{
  "optimizer": "adamw",
  "weight_decay": 0.22,
  "warmup_steps": 254,
  "decay_fraction": 0.258
}
Each number is 128 + 32 x the weight over its row's rms, rounded and kept within 0 to 255. Layers, rows and columns count from 0. Numbers have three digits each. The size before them is the row's rms in percent of the matrix's.

# layer 5 attention key, 256x256, rms 0.0637, rows 132-142, columns 0-127
093:043111134163127100132235156128159097211151159188157180140137139120098074120151101178074136099120095124096100124104117195124129191109133158142120135133127051137116154137147091145150141148098140078168089141154158144151165134116109094121147137083143142136087137119083196181101140082095145085059116097134149154111213092124164088078191147101160102115159168155064138165102158108087076147130
104:075112122193143171113178137127108177137130150154086149090140131094088064136113087173116148101123165177083130118116147110107131174166151103090114160160167140135099168117114119133196193187145149153163117115163089156125081113119103107105104134157135109097095120127084134139158086141043100161116133148165151139100113100133118102148211119162079088117177150118128153164144151171083149155117
083:124130078171097125079092180153093160105144117149099191086099119137122039092151113124087138146128105169119152105204111165061134069055077110136114070159105136122143146131059111134186114111134151117144153183182130161103106124118172108157111106189125150136098173089123092164102144163124090165201130147119117098125134124158144131161051065118092088156186124138114107140145138095143120144136
099:089143100151124143052163163143084128146146162097112176141120175094086080072160100171136108116164082107057187086194167125124105084160104163147114050130094113134150131091112148102125104152147157165117112173158136143126167131141133093086131139154087106108082149061103153173146121122117165169133125132171086107143122128204165123186175107177118137086142158120151116191127097138153180155124
097:130142079170060112112107206106083102113107114123137149116122088143124088108189126166115109115096115096133167140144094129078134137100082113119122133146093084110127157094101058136173149146170136142143167171222086133113117171134155083154174106126078141151136119134131100138107104154075121078114144105114138144148104139114152178160083143133140144161127153157084102068171089127079147137123
098:091117168112153139153137080146184132108106147108183134153138140108145211145078143094169125104158167105101082170118144109199131130182180134162110152108096112113122088112187127110081101122083133152128113061061156123216149107143099115102120111102147102122157107192129136100135122135143162111112112155144134151153128135096101062075191186153142167107065133146159124161110150121096148093179
103:129140128104100100134165154151116082171132112162132066144178110162133120108122098151129058139075108095124118148109100162112107113050180127097130143092126148104116128104133141150143097124149082100151142162164068156085115177104124124135184167142102154143173043108217126154082129158152126102041165072116198103110145111051168202127113138104149107170118137111058118092174117139154087088101
099:128149156099198150090091104116179172159107105119147139140111140117089208150060157105145149149167137118118123100098147130162126132137159144166107135115143178149172097104212103127069087152116132149136076117095147133160135144134155128099084095127145125080087177129071085145108105106139150135151101189155092148151098134176100068101170132130113159093113120063162143230081125145138118098151
108:110120131125125168089082116107097134119124168126156078172129153171152178174122155120230178086154158123085140104075119066127119150113120109078098145112138138122083146105103082066128166125142106133118153092105124141112103158131102073117081082132204130111169124140089126158105135161148113128108119165157197070108111141112064188088135168153120096112084150081137137168175135117082157127099
107:102185091140139131083092170142104176144130127096110221122103131128109103100153128141106147142119135157071163086198158131085101096167094156154106036102081101134143143095141114096120127167114156122141132163145159156130162132202153118107131108184111114138047161082078092123133107111053140150143132153133115123175105155176104104139150110140130158109178150137128072140100117127063170163164
110:138156100070087146125143185155116084095143098144157073192119079130151172108129118149186101092106130077148127127153122152133126157084170158153167099055137103138172074146188129090132114106152125120066124191115108154124154198126148164153145141085120134129170165112113153151111129162149190074113143132150158119094152178129145130079088122084151219187086120116000119084141046107125112097136
# layer 5 attention query, 256x256, rms 0.0624, rows 133-143, columns 0-127
106:116108100110099152139057156143099152131123126132065133102150153109109096067142081074052121114109085127121096140040070171109138173122143158136055116128098149173177110095119128131143115140083177167139140153176118128141105129143123218136095145133129071130102127077092146109129122137147187164137098105176120128117099141084158177157102146161146151116106059087123116104146110109135119183136
131:150153085106171165184125128145118180071063107095175102140189114146177164148134151095108116137141153143182063146112161174108087136067126145116114164110168140139129066141134112087114132095183151149144138100084124103161082108135087132145151159127077137104145115099095146086084155153138145132153135109124158133089075162080195118080058112161163160086074085141131170060110135133131125108126
119:136137169151103096102107134132124108160119159079136116139091156153156130057135095158202097104154050126166102113167154124118145124147130125140155094143160115155153088161119083222097169148048080098121159090108116181140156127125140117099153098124120139110083110080094088131096096134155167076116102087180162123163182109148090118168120129113089124115216122159165122127094073131123067097138
107:175151099125147170065149062174131124127103151090166113106105124137113104147134114160162126116112112166192114118154131112104135103148179127105101093159165119134136146105091072148085170179078091088043137140103096131137151139144174147131126108175097144108128129068079098160159084181168202186110141148145150151131160109165088140155103067135108118082181104175182142096119158170120146148078
107:058112147079107093165122161108164096116182144134103193149156063129081102117117146098138101145130164116063085168120134124131109129119129131151138125051111116117123131143174088116129137097188168108198136103185114127148098089111098078155141136105167149134099065187174163142144190057109046105111121176115165140110078152099119102119154201095132164172092187111112110157118118086068162143132
108:095137119126103140103122148175172142120135126138178159066148121100091131149151127073104126142110138157151111115147129099128141115145114126116169129139102162111187195052107130132121124146141154183127079177164140197105118123176111113175114121185073102112122168116145135152153117172162151131142106166071120096076072125187155114143111058108127155104136144085143109119115166090145150132077
105:085102183102128109190158129117111098130120138103081126171174103172139114116170115132123132186146135089095139138124098160143106143087147093160147132069119098096133096100106069140159113101159156124177186103150157065127116107128120112110144135133143091164130083144134102128145153092106085125133112112154168119146091148124115156129145218107071115180073194151088134202144129120081123188147
110:124141050201173099132199060151129130138095113084155147141047105098126113131100089100154150103094113122141134134139094162124101138155117105138161092236156130132148083169155129077176106088181164163162118075113075102100117157123115156116146115170103163130119157121101094127126080171133182190171116148097104111125085094125106151155136123138121157076127093135133119059127180174143186124080
116:147127151112110141110134116134164113150087152093157141132098149124115089075129136159172100104154056154187112150141147144144113095136138117149102088116146110159139072141085060209102153153061102105076166120124121081120144114133142097079188119137140162143130124070080071175106126119156181113109082125193150214189187154169090131111142134127109145116174129198167143183077096165105129138162
116:116067185136075114113108157123095115129151123129115094107111160162120132182119144068133116146128113158166128116188144176130133149127119078102140124100111169150112151087117130142019169129153085066153098102147146098112151113106115100107131116164046108142165191108140195142158084141176092122121078139176125077195084085184141107172115125124104134144144175142117130133064119106102126123137
120:076120188104128120045130106124193116084167126119141118144086035088090107150120122033099088106104129171084086120094141054129154156149146131089156151059148159135164159170152101136098114146156171119147138135156144115118195153157139188138126092142093122101163141203088176139113126148198139153128143129080092126168100136109122098122133134143149187140086119094111142038152138099140165124111